Each number is 200 + 30 x the weight over the matrix's rms, rounded and kept within 0 to 999. Layers, rows and columns count from 0.

# up: layer 8 MLP up, 512x192, rms 0.0723, rows 147-157, columns 96-191
# down: layer 8 MLP down (transposed), 512x192, rms 0.0682, rows 147-157, columns 96-191
# gate: layer 8 MLP gate, 512x192, rms 0.0771, rows 148-158, columns 96-191
up147,206,216,241,234,243,200,222,221,191,109,168,158,206,156,201,210,187,182,191,218,178,201,153,194,236,187,183,216,221,203,207,137,163,163,167,243,169,224,200,148,236,204,161,203,233,218,204,231,139,238,265,224,226,221,182,196,195,153,218,220,217,197,223,230,197,208,244,180,158,211,217,193,205,197,237,183,205,150,238,284,219,137,204,223,186,261,234,183,177,230,166,195,244,153,160,172
down147,258,198,212,174,263,236,220,208,286,173,221,183,180,194,196,187,279,235,211,193,184,226,155,240,216,206,168,212,289,191,186,198,197,195,199,251,251,249,160,189,221,166,130,223,186,218,239,169,188,247,171,197,178,199,199,180,128,210,169,193,210,129,207,194,224,175,165,186,199,205,232,208,199,215,192,216,173,262,227,229,246,188,259,192,251,198,187,183,205,170,143,181,228,189,215,176
gate148,215,191,171,210,174,187,216,193,217,172,205,216,239,227,200,160,153,205,237,151,199,183,164,202,186,177,241,173,181,263,209,177,179,166,205,243,225,252,213,207,224,228,189,204,216,251,202,197,206,169,230,143,216,207,216,191,221,216,251,251,162,184,205,246,223,248,205,167,192,253,224,213,173,179,194,253,191,228,156,217,194,202,219,224,238,201,160,252,195,161,194,184,184,136,201,189
up148,245,227,179,189,225,189,205,193,178,215,217,131,168,174,210,225,234,234,193,274,146,204,157,229,247,190,229,187,167,166,188,176,234,212,211,207,174,166,174,177,229,189,231,224,174,186,232,155,261,214,238,184,199,176,195,192,202,167,144,189,244,226,210,204,205,161,174,185,235,193,175,176,226,195,242,180,204,200,195,227,223,194,165,244,198,192,249,156,250,187,231,208,189,229,200,207
down148,186,205,187,189,219,102,227,189,223,171,218,243,203,191,168,214,176,233,185,174,210,163,154,217,166,213,187,168,205,227,206,165,176,150,217,191,191,193,166,222,219,221,191,178,171,217,189,175,214,187,253,154,213,161,194,185,177,258,240,205,222,170,244,225,179,152,197,181,204,226,237,204,242,168,192,202,173,248,215,168,253,190,225,272,118,194,199,218,227,221,276,204,193,174,221,227
gate149,165,216,206,185,239,171,241,200,230,200,177,180,227,183,183,210,144,221,242,168,239,197,222,222,191,195,169,172,196,221,236,210,177,209,223,183,147,209,222,221,195,203,206,184,220,190,231,159,158,191,239,119,262,145,147,149,211,202,169,288,190,174,223,209,189,240,188,156,249,221,227,223,214,182,243,252,240,187,191,200,170,184,204,191,213,231,215,196,198,221,175,186,197,219,228,186
up149,268,226,208,218,143,191,230,155,190,251,237,204,184,211,224,204,189,182,250,171,181,263,160,218,191,160,212,190,194,216,187,188,188,239,229,245,221,173,244,228,189,202,174,184,203,228,245,200,236,181,177,174,164,207,201,220,193,176,178,221,132,179,268,204,178,208,203,206,214,169,181,180,192,219,173,175,171,224,189,174,181,177,220,216,196,197,214,238,154,195,188,181,121,163,206,186
down149,223,195,184,150,154,137,203,199,193,182,209,228,213,199,201,185,219,191,142,198,218,153,206,180,201,185,211,213,194,233,151,216,161,208,206,216,168,181,159,174,197,234,182,196,182,190,215,223,214,170,219,212,203,229,196,168,209,182,207,223,236,210,184,226,176,173,183,179,200,196,168,206,144,263,163,207,211,204,228,218,258,247,221,203,178,215,194,174,180,209,230,187,273,192,188,236
gate150,174,184,260,191,191,156,176,216,156,191,225,223,216,163,232,185,193,236,156,149,201,241,174,130,234,125,176,198,165,188,192,232,143,222,184,221,199,215,203,203,216,214,179,188,159,119,238,248,205,236,188,163,167,185,211,227,171,218,236,192,186,227,164,164,208,194,182,189,225,239,169,226,210,171,201,252,223,166,207,201,124,205,214,189,202,205,201,236,176,202,173,157,183,173,266,233
up150,217,227,154,235,186,209,243,175,219,207,240,225,130,289,197,151,192,175,217,163,229,238,251,177,214,188,184,226,175,194,212,192,230,257,204,159,132,210,209,193,222,244,219,208,208,193,170,186,178,202,255,223,243,186,146,75,228,248,247,220,225,217,205,197,229,215,185,157,172,186,223,217,214,157,217,202,233,189,179,244,123,195,174,212,235,228,218,215,194,192,213,188,173,206,227,181
down150,221,154,231,222,167,143,266,218,203,183,222,196,209,230,244,206,180,154,187,170,192,187,186,129,231,197,193,178,225,152,240,215,186,169,131,237,206,197,237,196,264,170,208,178,172,182,223,196,198,196,225,174,210,194,163,214,179,242,158,154,227,240,202,197,215,237,162,214,214,227,253,184,156,193,228,162,141,201,182,167,213,238,195,212,223,261,259,246,227,148,202,195,165,225,213,244
gate151,221,192,248,217,263,204,187,148,206,183,210,198,198,254,263,161,225,230,212,223,222,221,238,181,159,177,208,217,219,188,243,199,208,216,173,199,238,131,193,191,229,222,179,204,191,198,209,192,226,150,133,240,175,208,157,193,235,207,172,154,139,240,223,187,205,252,219,173,258,260,203,202,186,215,207,211,249,212,278,195,211,196,210,196,209,186,289,198,148,218,253,251,251,206,140,180
up151,238,191,211,252,227,209,148,210,213,205,221,229,187,213,197,181,173,198,219,177,169,128,188,210,151,160,209,241,206,231,198,228,242,207,198,196,183,177,205,176,234,200,204,202,201,197,211,185,231,212,211,190,193,200,159,191,262,268,192,178,209,145,277,192,240,238,203,223,205,191,177,208,187,221,188,211,209,204,193,202,217,222,150,188,184,185,191,196,240,206,177,219,194,177,221,193
down151,182,223,177,195,166,220,186,186,196,200,179,206,230,224,227,185,238,212,185,213,198,262,229,231,236,195,140,221,198,198,164,229,177,196,239,170,182,237,165,185,211,209,179,177,221,189,165,180,158,207,243,278,212,205,216,179,229,152,263,219,199,274,159,225,213,224,252,165,193,204,251,207,171,252,205,254,238,193,214,179,156,190,246,206,246,181,179,198,175,186,203,152,224,190,166,214
gate152,226,187,259,205,229,174,193,199,152,138,204,172,234,168,176,205,196,222,213,197,196,210,210,214,184,171,181,223,211,163,176,242,196,193,243,212,196,219,237,226,189,213,237,174,230,227,182,207,218,215,228,166,223,212,179,195,182,143,174,206,159,197,206,186,220,178,235,158,204,221,228,224,161,258,203,153,182,192,226,205,213,169,201,246,235,140,192,183,244,169,194,188,284,192,217,200
up152,164,201,241,211,190,199,216,149,215,195,151,197,195,187,157,147,185,136,211,253,182,168,216,173,172,197,244,168,192,188,179,171,215,164,204,187,301,183,231,208,144,242,192,208,237,199,237,225,162,217,174,205,192,178,121,114,194,208,139,187,176,236,179,227,238,183,217,199,192,213,193,183,211,182,161,200,226,228,191,167,161,271,247,217,220,190,193,203,231,186,236,237,232,234,180,171
down152,220,192,174,216,151,199,202,190,189,231,224,181,206,183,181,183,199,211,213,196,207,233,210,226,155,223,213,230,143,183,176,213,180,178,222,203,193,199,217,191,172,221,199,227,197,312,242,217,218,219,194,188,204,214,217,161,205,176,224,171,166,200,219,206,191,174,208,185,251,180,249,215,214,196,194,227,132,211,184,232,181,200,184,170,147,205,230,210,254,199,207,189,246,168,178,148
gate153,258,243,238,222,249,193,221,205,223,181,190,198,208,198,186,210,167,184,211,144,193,207,183,136,210,201,218,210,167,209,230,191,190,140,189,135,249,162,211,209,171,181,147,174,227,192,173,221,173,201,172,176,173,172,207,207,203,211,229,212,182,233,220,204,195,221,228,196,231,237,185,188,194,181,211,203,250,182,156,187,187,140,226,211,250,181,225,181,219,178,127,203,200,202,231,216
up153,180,199,212,196,188,205,266,192,186,221,144,249,145,211,242,190,219,206,211,153,220,212,222,193,198,187,191,149,172,247,269,223,189,243,226,185,242,222,224,185,244,208,230,241,175,155,209,137,219,195,185,195,188,142,228,229,214,157,221,278,207,206,182,234,190,239,209,174,222,215,213,217,231,210,208,197,230,158,209,175,200,185,209,200,220,148,190,176,167,231,243,212,208,244,221,215
down153,184,162,245,168,222,176,194,245,196,183,210,197,197,161,230,213,188,183,225,218,239,227,230,210,178,206,180,190,246,201,174,204,186,209,196,212,191,248,183,224,181,283,167,149,193,217,225,164,186,179,243,257,180,254,201,196,236,206,204,241,197,165,198,208,174,170,213,204,180,218,239,241,241,165,171,206,226,235,183,198,151,287,175,219,217,189,205,206,184,249,224,192,190,192,199,191
gate154,159,210,210,182,263,184,108,195,145,202,199,199,215,183,190,220,171,235,107,147,247,219,219,230,225,215,223,258,197,248,112,138,201,193,232,150,217,221,207,199,172,251,189,196,162,234,154,239,223,159,187,215,187,206,191,143,216,131,140,185,185,247,194,165,194,193,232,160,194,219,172,225,165,221,186,201,146,186,207,198,222,203,251,217,185,190,231,149,212,176,237,246,262,228,214,259
up154,197,225,215,226,231,164,222,240,131,202,173,179,219,197,165,161,258,246,239,199,195,200,172,175,201,195,225,179,209,245,156,161,185,159,203,199,174,167,203,216,147,180,216,246,229,209,153,164,199,254,197,171,131,192,194,182,220,200,256,231,207,215,180,211,165,276,215,219,253,194,187,197,212,184,200,188,150,189,184,197,253,200,230,236,140,202,185,184,185,145,144,201,188,232,238,212
down154,229,230,175,201,207,261,186,214,191,191,257,199,180,211,224,229,227,196,164,186,229,203,223,223,181,213,212,211,186,180,184,190,199,242,220,203,172,215,181,215,252,245,194,187,167,164,229,228,247,186,209,290,164,195,189,148,200,196,160,183,150,255,204,193,232,169,225,121,177,151,190,192,180,199,146,227,217,144,203,236,141,196,194,229,197,180,222,207,204,208,214,186,222,155,173,225
gate155,218,216,205,227,198,181,189,160,216,259,169,192,180,219,202,149,203,200,195,147,241,147,226,168,178,268,243,211,207,199,242,222,205,264,235,210,229,214,150,192,180,219,194,212,155,183,203,162,181,214,166,199,190,214,185,201,252,254,161,189,187,181,252,210,215,205,239,154,195,227,255,266,183,174,135,197,228,182,189,185,205,189,188,256,230,207,204,211,163,210,256,184,203,207,211,208
up155,186,212,225,185,205,191,162,148,246,180,209,200,222,197,170,208,177,197,217,206,269,179,209,164,173,191,210,170,180,243,212,173,252,206,240,265,183,174,160,146,168,187,203,189,200,163,208,188,186,252,184,207,253,99,213,228,193,215,262,170,238,205,225,179,171,265,226,124,246,260,199,231,167,222,221,261,209,194,187,173,210,240,242,140,217,205,172,212,235,230,180,193,212,232,164,156
down155,195,197,217,220,194,222,203,180,192,209,136,179,170,185,179,221,154,183,198,227,214,148,276,262,155,264,228,184,238,230,219,262,199,192,181,186,218,184,139,209,218,210,174,216,195,251,134,237,223,227,181,282,278,172,187,207,231,149,189,221,161,167,206,213,149,218,225,196,171,178,271,187,236,200,194,237,161,178,228,238,228,171,167,162,186,187,202,200,226,213,201,178,218,160,191,167
gate156,213,203,207,195,204,185,228,187,237,207,154,178,184,201,212,193,234,217,209,171,254,248,188,210,209,174,218,162,181,207,208,147,199,189,195,187,184,181,209,175,192,219,204,203,165,138,264,161,172,238,205,161,190,210,217,220,187,244,186,197,220,187,222,228,212,178,179,227,199,200,178,208,202,233,184,227,213,198,172,161,189,211,209,221,200,171,213,193,276,180,243,168,186,156,157,227
up156,186,217,146,182,190,232,242,155,192,154,172,168,217,227,175,264,244,200,195,230,198,178,171,170,195,206,181,217,238,220,229,195,177,177,211,149,176,202,213,186,181,176,213,140,172,200,216,139,190,187,216,208,268,217,243,210,150,210,177,185,199,213,212,230,232,223,161,188,196,153,188,197,198,246,134,175,222,127,155,213,116,157,174,160,240,226,250,192,223,174,178,194,185,194,132,244
down156,225,163,181,209,188,365,222,158,155,233,170,193,180,203,208,235,253,183,185,168,198,189,158,146,171,217,177,196,200,215,177,153,210,210,176,200,185,197,198,174,209,194,238,182,184,198,171,171,213,188,197,248,210,168,239,186,197,244,218,179,216,201,242,173,232,151,192,172,202,156,209,233,184,160,207,194,234,170,208,206,227,211,213,144,161,225,223,202,217,155,208,179,193,257,192,205
gate157,308,253,203,202,184,162,216,180,144,172,172,186,254,177,221,245,166,210,178,172,180,188,225,186,213,166,227,234,231,121,232,196,170,160,184,169,229,227,173,159,256,172,214,170,161,257,233,210,219,156,210,153,184,190,202,228,226,192,197,209,232,197,233,177,228,174,210,191,168,250,212,167,151,182,200,211,108,230,142,204,246,205,222,235,238,235,196,197,201,198,154,208,204,188,229,184
up157,170,228,235,218,177,178,212,186,216,240,203,206,169,195,191,260,151,172,168,206,251,153,208,221,177,204,156,214,219,198,210,256,175,219,210,178,223,240,173,233,244,175,250,185,196,221,126,236,250,192,220,152,272,256,193,233,227,171,130,175,192,178,287,218,213,221,172,197,183,208,223,175,190,220,214,191,203,231,184,230,256,224,166,242,244,205,146,164,234,206,168,249,204,234,225,203
down157,179,164,200,129,181,214,177,214,185,264,225,222,194,225,185,221,207,215,216,192,252,241,194,245,132,201,204,227,209,200,139,184,195,222,145,151,217,262,249,237,208,216,179,212,150,276,211,243,198,149,213,178,239,172,173,224,236,206,175,204,148,190,223,232,223,195,181,197,137,191,242,233,139,222,189,192,226,206,166,231,158,189,206,161,267,193,258,229,176,201,214,200,245,211,193,228
gate158,233,212,201,192,215,202,183,197,243,166,155,182,208,222,193,155,197,188,227,162,191,222,168,175,193,208,297,253,187,180,204,175,237,183,193,246,179,211,185,189,217,212,174,239,205,192,192,189,141,192,192,181,186,269,241,220,249,203,206,206,199,242,212,179,198,200,179,205,263,214,253,206,183,134,211,193,198,216,185,196,240,223,199,222,201,261,176,178,189,195,234,232,176,173,187,188